Weights of a small GPT-style language model, trained from scratch on English Wikipedia: width 128, untied embeddings.
Each number is 500 + 50 x the weight over its row's rms, rounded and kept within 0 to 999. Layers, rows and columns count from 0. Numbers have three digits each. The size before them is the row's rms in percent of the matrix's.

# down: layer 5 MLP down (transposed), 320x128, rms 0.16, rows 159-225, columns 64-127
# gate: layer 5 MLP gate, 320x128, rms 0.221, rows 160-226, columns 64-127
# up: layer 5 MLP up, 320x128, rms 0.195, rows 160-225, columns 64-127
down159 091:490474425509561523564491518567490523571497444574475546574482528535540465476623420501463489388561486491499506535483503452573516482549490477549540451429457546501479571518487487470534451447416537
gate160 095:483508441514468545518477396475342495509558492453494518550542583441484433448570542403409485559456515437550486525505576456489503485482530427550577555447476536478521510552507380539548550587474520
up160 094:598540405535575447493524506483532548475519422468497506412525514466522469597431479620555461574490438558512593539450460550579471575550508464477546540501492531516453559448463414549482541604442611
down160 099:521481472449640502485504478471452517477563442494445537574514495482605496429449467555463407573544535564502489414527540569525474489513536390554586631478518471483525510502438445536454520519505524
gate161 106:501499502445549540515513520486501621540601524497463483523440435516527466521542479541501496544594562492527504462496544497542506538412490527507630487502578618573422483558383452535529562435640477
up161 101:568475504458399546463506542495466540558460447422469524564498480470509566556477492458550519483573501598435555391462484577461499527455388592412555475545584512576472522440469533498494538468583470
down161 103:512517526396454472499560530451499497541509516505580525514499485504500593476560472531626428444494542506570428413550563474492552545509463470515466480594560421485555544427457505487465508540569562
gate162 084:455454545525622487504483476511486465540563531632560475479576480500467480523492482584563558462468465590460485489552564502534551473406500564509499515520452459471530397458463509535479515495548494
up162 095:391542485589491524506510480506463521452546510503567523496491544460553482493439524585568523466429412507400360558523464464519547386472528429508443515509512481458577495550485522485567491526472414
down162 091:538505516549475465521556496548562560495533460488455504581372566476472505562492521475473440505486541480448432551489514521528491525556509527557447565548502455549613542476519491495465586481546392
gate163 103:435509487547559500469504512497521401489375557450485523488455554497571563444477524403470528424464534492426548530441399560552563445542499512457542483542431561538481500671557473446539500541513411
up163 094:525542455469541483447473553454564496510555463585429437461456561528524476531416553506506537516564514541514467537548518451579452433517529488547418535539541503493514486386499489495571439576430577
down163 098:506490556560513518496526480504539553439554433525593566503518520477526502591469436570520462529504462505414550517536440467563629458672485460502493508502466544487487483517484551486483431459442542
gate164 091:431417402471535552494481463409463495539489425487461479481556471471497499411525485532488473590493488469491536519506411441481450528510495498503553572521490536543570579451424456504537451499553499
up164 098:418452507470449434419536440440478510570466423529485528541539543527559522534476433491507540516484510546556557525462550450555521442506393518534457564456450519507488590474479495596603512461505476
down164 101:457450482533499452403501534408483415485419439526499527579461497520481497501537503572457440551436457489555580446435470497496425569562468517520563594505490472477528630525532535474541563406489476
gate165 094:513416436547528449576502555428555518487533551502568473541532548472571480509423489645476521474467505528456533497471450509430426586467455570467456443497467515534526537540499471526590576526483536
up165 095:531548503468586473528563461475500464554487481506424592462423466441524532562486510624491540493426512525431539446539486513427488416484602558634389423457410480433580431607511503546495563534502481
down165 098:439456552567501477555490547482411480468455470533509559403523431543442378443541598452578474437520512473509419567360430420572524518549537505434523447586453461502479589565505448493521520492486510
gate166 112:540560572376549446430413328452469493528474486430504504442561468440515559513520484483505501465499478482457451475564541488582489503492506491474465456438461479461512489494492427500434525486530495
up166 103:396535480434610552448407536529453451470529502495477533427475447488463518419565494488519595441509510448500488589640492464451572545640475423470514400461465475529453532511493520497469510558578379
down166 107:464605413537526434516576568475547497498443555504483512457458538497497434494505544518575489517506560499469535412520522557416512472493530510607536520503431508520444630489469499530554523566479445
gate167 099:435427467492479517519585502507546448456411415491617486568554520453521450451485417434498494420505514582501501469492471517475500493529473450408470479496427541489546508505474455571572526482453511
up167 101:516474546515522461486410540550429569500505524502539491511510460503471434479518582505499607437513536464547509525526519519427456438441547553445454491473492517446489443675562499471507590517577466
down167 099:542362525567426505463425511525508497511479432518557528518502449509461464559562419518410525526416475491528566473481401518516523510544419401481475531407512529465453488542518430422444600470564471
gate168 099:562509450561578470569515457572426472579564517488578411456584517520472585451509406430546506593505457474510550515486603543446458515464440448505481591512546544474530469528460494461507490443472527
up168 099:408480576522549484525529457447534504482532518582527566478558509490474509501469488487447554505542542506388407518506551516407532629539526564515421563462475444490474455522577552433589497568459488
down168 097:479414574437522514512508598457468574526558471474465403534533479482415559469542495524508483597546545493486512551470517491586474466477441507587520489354584521573503532413465473536529579491543461
gate169 105:491459467523460472504476557470503369485542495497495492550562518569552379441529526423553570462572502530518540506413470493518506601485515476498403511514390504550508469591433443555590487561478506
up169 098:497501542468471419485505497451516447581436567540488471435448542484471430577512469463560544461501520444439399571505454434565539477554461537599455434438535529527502417528428430453525430495432659
down169 096:529536598541467498480606439408573593484477531498462573464483439465423449559552528489505503456566499487574481557470578584430537483499515464600479494466617508558510448509556534451546468470436534
gate170 096:524449384531534524545506527519510461464518550503428527483555524532515463528533554473467491577466453477594494523484500494465516507392532447567454427487447523482501441561511465496392599440552455
up170 099:534580486478560507496601461463524464439446541492455491566441515547426499473497488484563497530495615490415560526505532536559502519491562521524530460491453492500540496516520507551518498557439434
down170 096:459414452488461537496564474561409452549459490455483517464515479516671385547490542567425548506537478552416535482408478541577513468434457481505406435451502544442488487458521563486461612486501507
gate171 093:567550454451494505508431466497528431417532468452492518481550409457518500460459559467507514484572427602497501528528547460498543505601525482490638496461449483447496427461491434461496556528496505
up171 094:455476528484484500434503411573510566436374539522518471492488474519574462562634490474476505562415511504533488573512538506483535494471520482576551572457542471487462470463586517463413462459514543
down171 095:556507514451495482495575552473560517478531409480544497427480429510507506577345513471517552500581501570462508417614453505512534461539555453428534521579440483460527494506385537497516501370458504
gate172 106:550455489465541532518504479469495493503465574415503540578445604496561560479539425493525515517523552618585522505521530511532389450475452467430569544551534544413437475479489577536502544431467514
up172 105:626500470574579561416554432570470511478644528393503540576527591453464521488551526470490591468470461477517396477498531470483436505493580474535507469542429533489460486496575539445489556535583444
down172 107:507487495545538568465492544557556478465498525544477546528441563536525475485569536509571498561432467582498488552573556512485469439538596422503529568509488507479527428528464606438448451531548560
gate173 110:511448565492588529563447569462527555474542525404427477563495523552494484479592526410545521482500471575502580474524550486547561519473540515459500452477518536505634553506553605505438510455571400
up173 117:472450512549627556468488527471510566497512444520565402576482508498552529557461437608503337535522517556515449492515473423546576482586544443567540404483495520463477520469579571427481487575549565
down173 114:471403565552561491562512537487441556482477477543462425538504428490523467573612481527537494504497470513522496534439458480509521507617458539505498547508479509451448573489535530500518484481486444
gate174 093:423450491497496498546475537532532482408525469491442494529600501454493459586446423552603573535595474493505475545529534511392392546491529463552465612471574493483501477592423484534464510490501564
up174 104:370480476543407528444498406545562515451416453503380494564536561533616523577528492490492572462456463535566483561480537443485504482511477522544563487542543415501403442436545437568521526419473502
down174 103:608573530520531527532496525472580424559478439515561543416517531470534570503526542432409421513425492528466549445527515538492537513574493494509556487519510479420483626544629536553552439527364493
gate175 105:473472465454499495504481499477530533524606491542409561607406428466463551513566448527444510471580569490514555526488467604511474497399519378476488459460482514514515549565633442535493531502501555
up175 105:441534496519546435500585482515463490481465533493437526480581453633501463484562586468403550505531540517477516542507499457566608500479479450470535491459550496453594550497487544521446522662417482
down175 101:481541611484594529494514534450490387442473592403457607483470326549558508498574476573461530510506517496495477552534502574477562481486490461454534573485489519514597579519520504595472568554550460
gate176 096:506488529434465506505595488457506444496467580505514606473560418478483552495460500502530462497462463582471451460529455445557539445512462520433580459483506526529475465551478498506493598428490525
up176 096:514442439465420515484608620474520507487505392553542594533452487467519465485484521557491416431484462611555562501497513554480503492569546558485541452465539419542451420509484530501493481476476462
down176 099:518454460521441490543538483471572489533404521640595601558544433450429592503498526554531437561518471431488503495572563432438434465439513545461489481511542503545507499533469489466574530457458456
gate177 107:397440428561540439520506457482472513486526519531496491424463546508555475441538422484443490525555525595541448502455460563494545564527520505439571366462524552567486568549583469504429540423491472
up177 107:564484455414518521545474515486410403575468535512421547402558508424450524542533536452437512533468546510474532518472466548445549501501438478487506440490432540472590468541596493492474542561442490
down177 106:496490456470542529512433519561430484473442507566605464557569504520461510478517517485434491391483530489482421456437513613459472485484483507491543402593482482457480424394628471577504461476508517
gate178 100:516512489453489505509496498409580574478549440439509504551484503502548462487491550556446541461528531557471543484524475632555493422436467466420515481442533515473555509492437386481495551461563446
up178 094:526525496504554420494484491590483536607624442514354536486509520443490509588500476450509367531484537463484497486498497461460472515443544504549467471572457524472474477446505591528450499502468583
down178 097:489499489453527484515492482591269487512462449486474584516564500429517486531538474529451436514529401539574498483433534567422492531513457570552519443495484512532583491499440529474444495561496527
gate179 099:503469461532436535462464501468432446471583516467563428425517588431473561518614513434414524474399540509482495482544427564500371543401575549512498461537442512595461468457574577456520565652477580
up179 101:533534478623529537449480438555513437561584480571499524583419465448494621579546523475484516543569380489474478484502432510463478534390554506445428460518514543541441515505539504534376465486511462
down179 096:444498477501451456491453507551484522472524478511488447457519537510492559408580546514537469497498517500497467526534564509553492561515591581594552374553500505484513381581545509503432494494573600
gate180 101:513474429605434459484478484483529413485480439502466402568494495472597613503532407579449553453615438581497461549495528420574481411528512560572465532479504536517568499528457488512478546502518428
up180 112:549483522440563538528550462437577559419517374470537538349590475507507571503482364540514423490601502546412590557500499566492560453493395464538463405484494421532482556472497471626451503450377474
down180 111:505510551483529523547562422472479484481419444486546437501454491642493534421437444513469480614563488546486448618502498436584497575449462522451547596531484478495545578438459450489393504473502507
gate181 086:588523491558478471437477545515434530529654462615521480494459512424504419488467544498559452476506518536534524419474590473600414509384473536577403558534482503530477399548435479502553507435531486
up181 091:454511494485501578494560581427517509503673476481430521458528475576491474543482458402520488445476466610548511490434545433433509495467515450519505536543526440523486453533523542551562469446524505
down181 090:540428549478528500526506520548379488449386498603567486484579475502497476512485515564484511570490508493495579486483351551596453436502486603517511573462563561536459574459460466570484484476484451
gate182 102:473497560535551469537448491535486412485625559472526485512579538504519451524495578588453548510460452543443416554483424469529458554464514582460354475509567508493482510605540416509563485527496505
up182 096:587486527560375488470550527482513448481580501569514540514512445545464570529451498556477496549514525456467484490446423446483377603475467496511495555451571470428437478556462557536509472566496508
down182 094:419527416547560472514568487518422466443558482534497594456369440514470449555455371558494538516602450500421465473583503510594487474541479419535550539490541431566525498390533415538488450512550527
gate183 095:515434523476533453440506485513511515502496580422546449532493446443571499521476423505474561507472576525431472478524504501567498572511400548475445487490455483399450512564479572500545583600625446
up183 100:415520518481451510589484468446463492517508441454527555408598539467526521432423534562558394509506408497525402574472544545526494507548511395566559566538560505489504403556440524425550456540474527
down183 100:457480500558474500505556515548331477535535481535625496565513485505584526556464500563522529489487493502483377471428483376542472500452537527515543501437492529465557507451567553515526473542434481
gate184 098:526516530472486486487496515449551510441600530448610500505588506423390591508563539557399501468505573520510504568456525577589480570448552472530537504529590519500567475562452461556511506522583539
up184 090:553472468485444534459494550530444603493599522534540434578460522560586464490431449489618486482469454473556450488530422505487478445537410490480532497501512530581472532584510568473512476516493491
down184 089:523380412505556516431517502487474533503410458436561483544544558557518436568411572402520493513546470464431460496446490520517480479506426565561480649527459559555575538461561544452430528519469561
gate185 098:503456416532493530497481501585471580504488461532464579571541412469490514526591465552495425605520504564465504525536525631562482451455500557431549498456477532607467481471548462513398503478580487
up185 098:548510418477579511489435554526461489493518540520435526533525575500453546471479520483491573559512471480523541419498520613451466543440553412469399619478404467479561454590373438506572446573455547
down185 100:481542453548512538423470519573504519474599540502531500570489506460492477424477447531528556545527490478514470531533528569431498537499508428500457543501468434461466465614436445417518466530408554
gate186 098:422463379562374569515487401432483480504420520491508521530518476467430467504586548439499437543530508529505511506464480565530492452408485471405495480487466486567619520562401452531468445448443477
up186 092:442471516537450437442504496445492464474460533491490548424565518468544417477437412568580508617559444573464420570511490521445584493566473563464502494527434543507527463361486542538477522527416486
down186 091:550388506500592424531484519476423477428479551509498484460416402488464485431394451556497548547580545574473530600504575501556493559553509482491536452581524473472476445476483534517464468474483416
gate187 122:598478548549583530584434463453469433579493538480499504477489491488487449467579558442478541465517593466512486535525393495576499567481505444489535402497432538493459546458646510382412515432543493
up187 111:421497536384482485429507623510553498481534461529469448535492516527633505542473478614505477459463423565498520477474526542423621354470456513535553611534545481514596430509479573530418497498443411
down187 103:518548535541614491565567481498483459430490483516434523518491484422452420517441426405497497516492597490536433522500571616605422440491527521497472460472442537465460495460507599492485516419551502
gate188 090:458504479488483585623467500497508554457544500525525548486471493532508547445508411459431501539593484510473575495563453578528524546463587454431565537476398458497491559462489538488505507497517494
up188 100:450556422477620478495494480554515533577511442567514398451549431495487447508538416457553360486499586489559482537521451514502449551447523444454630459536451444445530527451471524521537515516463511
down188 099:424478496560496448592378595527437573525512486530500473452503423512454398517469456487525563465451561366507480520384445464429580506465484493477481482546465468508479563572469483500510556520492507
gate189 097:555451570547550483491475493442539585452488486454543509519595565519561465401452495598561498539515503466437527563449505392519521573521490530534465372513438513535489578498551482464493578469508501
up189 105:497466460529452509450478585578478522439600595427486497562484616485550542485509420490485430546566512465561510530511506483519431428430540514523488553541459592449518588533410551495537480549449488
down189 108:476444485456499468468542523466491484492691539466505494526597505461539541538461531459548429479477477591526564444499429452479520478522441505501468476555524511475491429512460622496506537559533418
gate190 112:508416467443515489455490552472496546493671518480513471470504443432511477540515526514523483521406491529414489472488532488536469453449456482532465462428525580475584559498542582636424508374437533
up190 105:525456443504493476555495544517467508430514487508435542525505445568510567499540380531569564427521460511495499531505528438503487454452519563471497496530475401576485464466515456476464539565527389
down190 105:500473515522467496538507489564458464542550467451479550603409556535496523566442591517534524472508466511445372494596475539389489489474501447440471474534543496455535514523497563394457444462557526
gate191 100:426509486526512499466672421510517549539456499398487592519457531439584529526494440528540500486512464488487491553449523451669374497430568506574498416459597499472588520510467516558547551466474541
up191 105:484504567468571525448595539459479506455410583419507510465545532543598473611536532534444524513470515483464541480547598415570519394494389434602399457468449484449508490531548465514411551427468395
down191 106:461464628436579574456488464450503492463525524461510450495554495520504437567526489516478524541399476498479486573606527487483567491419426484604451447418509503432497454554511514462476498409521485
gate192 109:499539520387616475523394473476489471485604512530567539441517581388442477569512465456487407412461521456469558508454482483526534545585414484510580486480517448510495511562523421559474533570516524
up192 101:535519410409460520483489553491512408411492444521529494517538460519507490461507525479616572478472528475490513522523429511430587362425508427447496479417395575491467532521486432493416459507546544
down192 098:477563498410625476518451555421502523390550421517422511504560474601427393529395506459463504563501450578479486529486441531486527471505519465456482553470452475543550534513540442480505585414520481
gate193 101:556541442565483591512427438599494466505498599471403515566495556532552610475548544400458503496496484620550449468483494494441474513465573560415595443592483545470543457541591507616461557514516465
up193 105:595474464517508566488475522518501462557477523511504431583478563497507571409522499409508407500494514531449535492500501448488538474470472492510530488518496482491417576424593465507597466490520439
down193 098:561549491544504532502421543518447378506448503471349527457531536498562581411585509495496521514461488466567603493550531532334572510532526476482535457468545509532567524542518400509496512513514470
gate194 103:554484430522564480509516450444560474476376507517498485570568530500510474538518497568545489521529555560466445482444546502452511487428543438552499574524451498545456527527507492470450461508444509
up194 100:609453512491499480473436498428653553483386463537403451441520473526432477490505468450531552437463488530479410499540490523484590507482580532423552470531531582505504502467500426536485517448417519
down194 105:617543634496544528502494531511457555523418490542510478482500518560465499527511503490539495440488484574502429566536475572427569626419535557496507463606594530536494411472501531511414542531463455
gate195 093:440546451592531506549478463487438504474482499542487506551380539453472501529485562610487514483572550517463508430548471595505369526481563466485520490372507563482529568521559501510433485456455524
up195 084:581422466501548567498469498449520403460521481405580503524628468440492612495444487561578539524435484538539464556455470425476540477458406506480412492566505483568488455517418515518519441492493452
down195 101:584388444502495491467430473533577455408459527466503497566605412467504526628494479462492505551540431566452505642432453454509498537443560488537433453505502485521556470464460558515530540582465539
gate196 111:585540546449630480450469486523440468540487499468504461456597549519556579508458431568558439542538534523408499444451449429537471512478537619545567551463509481531503530527386502628435503540581580
up196 100:516518531590567443475470477477462641515519545552441509445455408480423472546528466500504566512495526457542516522521553603477453587533382556441423591487521504557519482498530541482525487524598436
down196 098:521431539538609559437491481540589491508479551511493570478579547486526550469453518521593494451538585530481461452540618527511500538559470555450426465361498465516469461531392515552414467441583532
gate197 085:374415423475423486410535484453464478507446478506521430415538405554445453479531450483517456521518493558557587479551565513563492473497506529573517514461484570540559548439519523571450503407569485
up197 088:535492550467592501536469485552487502521454654405478458467548422537557490521500480531459584366413467483450466440512491468438484593512486529499463375598503545540384439489534514537552490494494383
down197 089:403521495427549428472461465527506465571456533485483490545465485473440452506535506597429572482491445493461547510332509542459440546561465443524535500510487415502460504488487531516522541481469468
gate198 099:478490501537403421546501468496514509341481569533496611596507416510436524523497437585495415536540461539425521452480453455652549551502468495540477452446533459558500534490480420564569562496566511
up198 094:527557525491535455553518429486449552496426527500383544537507376427459460508559622460543475534413504491532574367494473627421474483479576515481518514454484475488519512481635509516543476518587511
down198 097:515638531591488503461513489471435475521424569469529598541578453492435521522574616527533436535445503466438487446585482497606545515572491491498477491537478394470526487401559438491601549387487469
gate199 097:403496481541537564508459382416467546395547637473495507421570472509464480494547540535485564568478457436439559532513453536517504551487488495465442589459559521421469533554533495544522373472543527
up199 094:431575533467580586484489520429478543524552630488572552525493475532510479484610472445447508386483529492538525510512571403510583460545462463430508515514513459436410514558539588440426483503535484
down199 104:475427607454466478450532577541439453444515514503537564486406594561495438406617506521471485431506512480490497473529622451452548437532478596452516517502487573401473508497564493467463481501497492
gate200 105:489453459511440568415519537449566574470467546477424595523503536377472484485521548586460496511466481639565612555489488522531423529515489516508492483509513485524469540486549557513366481525423544
up200 104:426515626504635587571493510476483502381438609470475521499508400475506456509422531468457468587474543512580497562528491464544583483580532454453435551508475483477415532478521483548466424582447466
down200 102:488609528553534579453510448546529486429531576430533499436490476528443435497534565492527496495411543502495432494536520390509510558553482429486466600528497472516566420372510445552504508529478562
gate201 110:547410532484460568449493457482470468553438504401497398438536425498576524479572518590510483515425540544466370431461508505546486489524469485483514385507417508478497508466566428477508509489460522
up201 106:541487548545542525589521442522499403553498449469485517517521450463501504551477510528483430499501456429509485470449449458534432504461488602431501396489530568589577485560430436482477498450511583
down201 102:491468540435514551586498550481519513559466612531431462470477479494470494461637505576485486486505470478516542580577404456471502546521393555491591449524436482467542525548482437461578572538562615
gate202 100:542507550587511558521473481551492477546422504490519470552495497566448473413550493490532527441594461585614494522446487503463564449477515480541515494599440577500508545488521583492494485496448601
up202 094:495504494446579520525402476489519526541396466490456564484452466514545551599453428508441509482522498447431566450557573530460474541411524542431454526444538544523573513520487468557524536410477560
down202 093:469493455474476525554531498496556495493527458556495542477447491495454494467470509487471501490438457514465513547552557535584444500530495509580522405491570512592500500534452499452522492463503484
gate203 094:521487519517493425410522534454506427526523503528629461557518551500503554444426493493524463407476442543561529566443482489454466449520490441470414570415517532443506539526469507561511476471509474
up203 098:497428555505519555503448559490488527581463518481501480456431554490468424507550551548516582553471502465534411453487458530478574515519393495488465473487585581558554478507572535494512441454538480
down203 093:458448503378462407494433485512531422469462435521509446510518485475472514436519433512517558508626466550468473421487519497511599504508525378516572529454586503489460468588445496493497500606482467
gate204 091:545601430469561398528466599504527476554612549473479412487505550526407475458482492563541487440555499547525444553445513505596410527495422491442520466483502505497547471574413431507550519410534505
up204 098:573413482534417576517498492492520543437553485438535617472396476589473600508549534540513549416525523512584433498448466519517479480454576580468512492463472552531612440511438467479489540451564498
down204 098:503493510536489463423513562497567516481556481518466467486437501520472537419415538525410515499495554429424505432620460445505581470545382394511433550416510525483520530477588568530439508518529543
gate205 099:528464538455502588489448438470492468489547482481565529528489517456430526468518436481495503518463452538538541468476478498511510427444416401607574517469460493501407443519596485447367513335519498
up205 103:573509514500537502554522585517522520453456466518565400528395577508541479466498461493640525389525464615627487504521452398441513474577501525403548534503497538479455494544442572413526520467485474
down205 098:557577551430573535512519417524382507489551533524508526551491547625503574444525519462556598475569419550568486513484517561538481488496516556420508472469490515566538525499516523486447471561500501
gate206 095:477507351513505541519439426451459497547548468499424505438509482469564549411531514449550428624563447481442475471458515439421484527480531430450521513423598458461510501510540510502488493427531577
up206 093:451482520498412495456488449499500461468507455429485494585431492588621452512552536460506463498490483499413474524546469450482503517475449517569525472478546490469537460396645494494420508454657498
down206 093:383428525474517455531524559464504549539593460448490532431484523482593527544493492482523429489470493512481428451581497502462486549497541458468450509431486472417444582539547625532522547527600430
gate207 103:521502567432631502451477482501507467514425535419545452488490522456535534552463460561557411495516489579459520535497509474551536405420516499605493549473571507442491514430390551490482484441507495
up207 105:429501539586591616503457501523569499567493493484531451545505487509566592523514494362456493572538404473523546522474472539460502445549422502623555518477477510488493474552542560375480473554579451
down207 100:489485641513498560508564503536498484522467518515531579554518534423549426501536455529469551534474498513560545414414541550521450478430529482540511564432487520460498521520399469480531453592524428
gate208 099:554525551502556591500514467473517410511500506430427478508508463477439497538448495515498481567539505507496567502428523528554506412345414484471463517486513521539607508538426483459456548382452532
up208 092:526440586428536501498529499458529411528478453465441588508444461512498489482484461574387436522432409464496528513439574490515588519549472538511483491426469470495444460583464489398479503422452448
down208 095:490488543476403466462538464572442515516423458514576419512476541487503461474550506501494441501494524466541439539573500445463532419564471423669465437475371508484494494471577543507560500518538407
gate209 091:509455528489652449409611471499457516534510472497447457465501492431511511567445506482520521523519611434513452522522391538462582510518467538599505501428592588417521526474530514525514438494504524
up209 096:635480453467441559421553567529551521535539480571546572511464466515485447484453509477520462490554480514632545518511507533579500483427436485353497439524501515545516522542383407500519455503416520
down209 097:455497450459470499499478459485340440495518459551520562592465578458584463483487526549477550529551557522491613540548482572484560491511507533497472489520449550433467486481462469499534440548440370
gate210 109:515498453491522524563414407467524501481521514435474489518606443545437477492507548523453533461485483495582527511443580562445581483456455404516431561503478496460478530526481441545430510500475593
up210 107:496501347465494503521486518497515490542434394522468561514484584585448505514542483503460494494565430533472579491467488480529560574441487561484574482465471549425516511528464515576593504554412534
down210 107:446562488509430501445604491539519401586457505540496460599565502533520538496481573503470483541402504432552462494517582584505486536487462430464538458565518441560508494518397501526527514486500470
gate211 106:486531499561531470473579570463538573468622596463415597539540539502400469477554500446494541439512468452551490490443494512473485575481491461463457524436488484596564549497463485500543487469518489
up211 106:480547434515472501395549571407540541499530439508505579587506597502472498638511445514525387484523467543469547559502521566490530580429464525462498459469500480456512540504483540462532545495494616
down211 102:495508493513563444478505551485577522515587555491395521614431532515477432455530493412515451539433502460501472481520512521564546542489497509524454543440440421584492501515509471485528560530474439
gate212 118:535494517573495527420477545469480455542429575473429457620426512552426537543531400505518517502552418491508603396497461515447473386429502395456476490494459516559458543482469523443454520508487555
up212 111:472516541564501388526539486528469537480555568461500448549554511519512407541392447472679479445535499453412451582532460424539459579531508580543511462481486474423475480480458420484432517492481463
down212 112:500561520547447465518428429599401568537462429493445472475467526452515439480526494539550545451558411435476558529502373426471467449538526439518417431495626517417473501545501567480540392495506420
gate213 108:536535471516550433485561518447482503527474542476550504508517466519442499493584433501537466477456480538543517453503500539539507450460500457573415511498480527452523567522459579486501523522508552
up213 106:425503436537460527531551567550473464426485479514493554547480461547403506499491410464461449483503429497473529487490462505412498613497539486381503400525485502573598479448370531529469478516526472
down213 105:413570498556506536597513518475519474493378537486484431487423526529449592495652478523500452472494515580570477511510473495506435500529517501457575464533459450529480440529447574595497511550475494
gate214 097:535495491473431440475488487502454513654521426507421501489503499485515455482565524455470459434535556491502415485407585475540400514455484455474570502476500486561548454511588466511459525542519483
up214 098:587479540542482531519432537486502410566467530528461439453395420570442474503497446502473576487561473524484412466444462465527553535525447383505557497498465479477475485557562563466505471398479490
down214 097:489473580565487473441523529468565470416502584487630408439453476562515421472505475540543631432531432541527475602553442520404566432488520487539511533613505524448413446510474555536563458544528478
gate215 101:485513399467566517469481508576504478482619519493534477568576569510527592444468412475531469482505493537458480516458521511570560518513390495511491539547520546553606536410479542537616533491511567
up215 099:428526508399563479485445407452496551549427423499461515497462468431641531494559520495534478450524594451410466433554488579534465471448507537552597480441497450551564567441535495485480509464508505
down215 097:492456462477525571521451451555549485473580515594520541486557447442529501517531474513570439464475436535484556577474479521501559471528412525482564419588497523464489566427479461585530510423502410
gate216 089:494503481495453524456476501539439448402446429463458496575420509471496577425555475524488538539487572445472673563517488489525497611464476495442619461513476533507549490452540318517449508540594475
up216 097:474503490534526519547486594484498526587579485542514499589623459478475501468467422468506458447417434487546371475429435493451452452494501532477533562517532453410570423502448502501502483503407540
down216 094:464530524529560507552424509494514563599567470566553572453491453541513532469545541453470501465453440540583463469399574522556511522527499563536482475634452507454478426626484447455429460520475471
gate217 094:504473537537543463572533533498484476538462484333544505551445508501376530432578470502488474583493437434479499459491522488475526411448450418526441521499451519499462517552474453492509526498557508
up217 108:516417447415487537506571604478509548474543462412508604587454558500582341454549520600517465503455502488501534500500545444488530545585473532490541573516544542436392456580550474484495601542424411
down217 108:512556512501493498493475454412474487479478546537521452520471511526590515566492498503499435572476541543484473470509444442614550520583487500471483438513488516465486530578490592542477524458547509
gate218 100:647519566538532477587478494454393442453482562430519490433550467518386483585539566528434565521513545504463460449470491581543519483517529494466532600361503520531497541502554506479591469435568513
up218 099:492569518515542430541441478498471436543512540493490584434528510552450469478524514464432465513527440480576528390487564568561511490451562441494498553400522398521473499525476463516634454555565501
down218 102:480475445426470473476516571475499425514486517388556460473519619503466439464542521485449449627541580461466421433557520417465497474535544478475544515501514462564556429501463472487644451446505499
gate219 091:599471473535476505462509487513538462515471465541470490560480471534446597520519497502502515535483477572500520441531466503511407589445513512433400575470546533538483599486364486481507443430495634
up219 093:402457537468407478403522527511483475558585498537557580520503494479458526501449428468537433396550584463524476517465579587613482579507498511464416559630551506494496508469466481476501544636406460
down219 092:413503594524426413478453441503422490560569532507549491500523520555475464487482478470504448511507512476585568443449556593524423460476508573413468524532444548485517486470537584557467664619462467
gate220 098:527383363521419512454479464492537476477479502519529443563506569477508542467536432473558586376436455468413413532467440478508428520443546457471433444581406522503455473520512568505456546532441578
up220 104:467517518485528386481586579418520396465586527489457498534537498479507526496498624467495609453507493469546395513536414436437663519459505435562465472523450520470586462473509504433578552488510494
down220 098:538482477514482556442497451568561431573409503539559501458430490444475494490358507535457465443457443530432528478552522473512494457486528416482441559456512494480386528569576470558491471472542528
gate221 104:452462578435475500485569453558486463567535497472595585506517495515523409620495470522495439454524508470397462444463433459553479459440479508495433536525476550410510500479491441545447526489543449
up221 100:458452490485629438444518556540490400513583530432414586432527516477465492510502462363518513524484564493455495537540571415593542468496452532494526504563586484503411431507481509516508556439463416
down221 101:566450489568473543513520486493493453475536512502517413410565574378531554439469551511528510556499537509497551561442587454578513580515508496553514410509465511558451522607483622477456571547392517
gate222 119:589517488484578439592426482458393499450496583477490501586628486468552510490497499571582481559512496495464530507470492556519523433486539433503437557459505485516595476514497436536566492627447512
up222 106:461574496517527495470565508503438508539498555478523405517533478491502428409520537403445527583443534514480487536501471474467528461504516567541498425553436537519437426575426466502488486612493533
down222 102:463461458457485500440590435492621532466455532579554636550510467427478529518481457448442383395506550543563540521459493560510481497575504576494556430571463489481497492479496558520512503471487462
gate223 102:575415465491564554523511499481507561545471486456449508502534476491615477489462522515550539457577491535475558557544479557571459548424532489492465569476598539533597583463434535465511499435511482
up223 097:528432587524513511546543565538536537615473450500427546466445475391488554492459501487577626440530530492442467493545547458556573593515466541514590507505430467518478543420531571470478537469590520
down223 101:475479607480523488477600489530476497509588458570471591525485519564569499471586525411493554486501551490519446506490552514469553613549393484463464461566478455439447507414518492555483490523479545
gate224 094:547507509513565594529589481469462563410438562544405497533484589577549428478534444519466458450463509485471581466525462521516465451527505529503506313463543508462542547446462395460456562412558516
up224 093:396490542426537546427526498559489556486556557493486444521510586533633366505578548489565520482499473471533507527534485417505522454552487476498421463440473515492561490532490545546440510474517478
down224 089:507464519509516484549534470479478481451490565484506565478544545490444496471547557420489480526568454514522468524430485468631544524477463598509445415458525462481520517538470497580440512483476503
gate225 105:503497461566507576563549428462465502573538534486408515583540526472665553520458493587418533523548469506473523542461525604515443506511524565565482506449584513453487551455498566463458506471464551
up225 096:479512488483576459506461518506483524467560515492586515526485482514489531486504581535538553464586536508464442428514375516508448483706480531481473451510472524523535553524441462509493445424531591
down225 097:529444503509525550525545560363511549426567535555585449416489548480522504478513536466528503401540492499538474499498555419476560463527456491620553493477436447490577515517549444562545495543540535
gate226 097:377420538578535499562481446511511504513570502497441471470541440455501517534595505456440434492456437561522512464508490555502472518472480435531549477591557512416449492430600490430463490531540499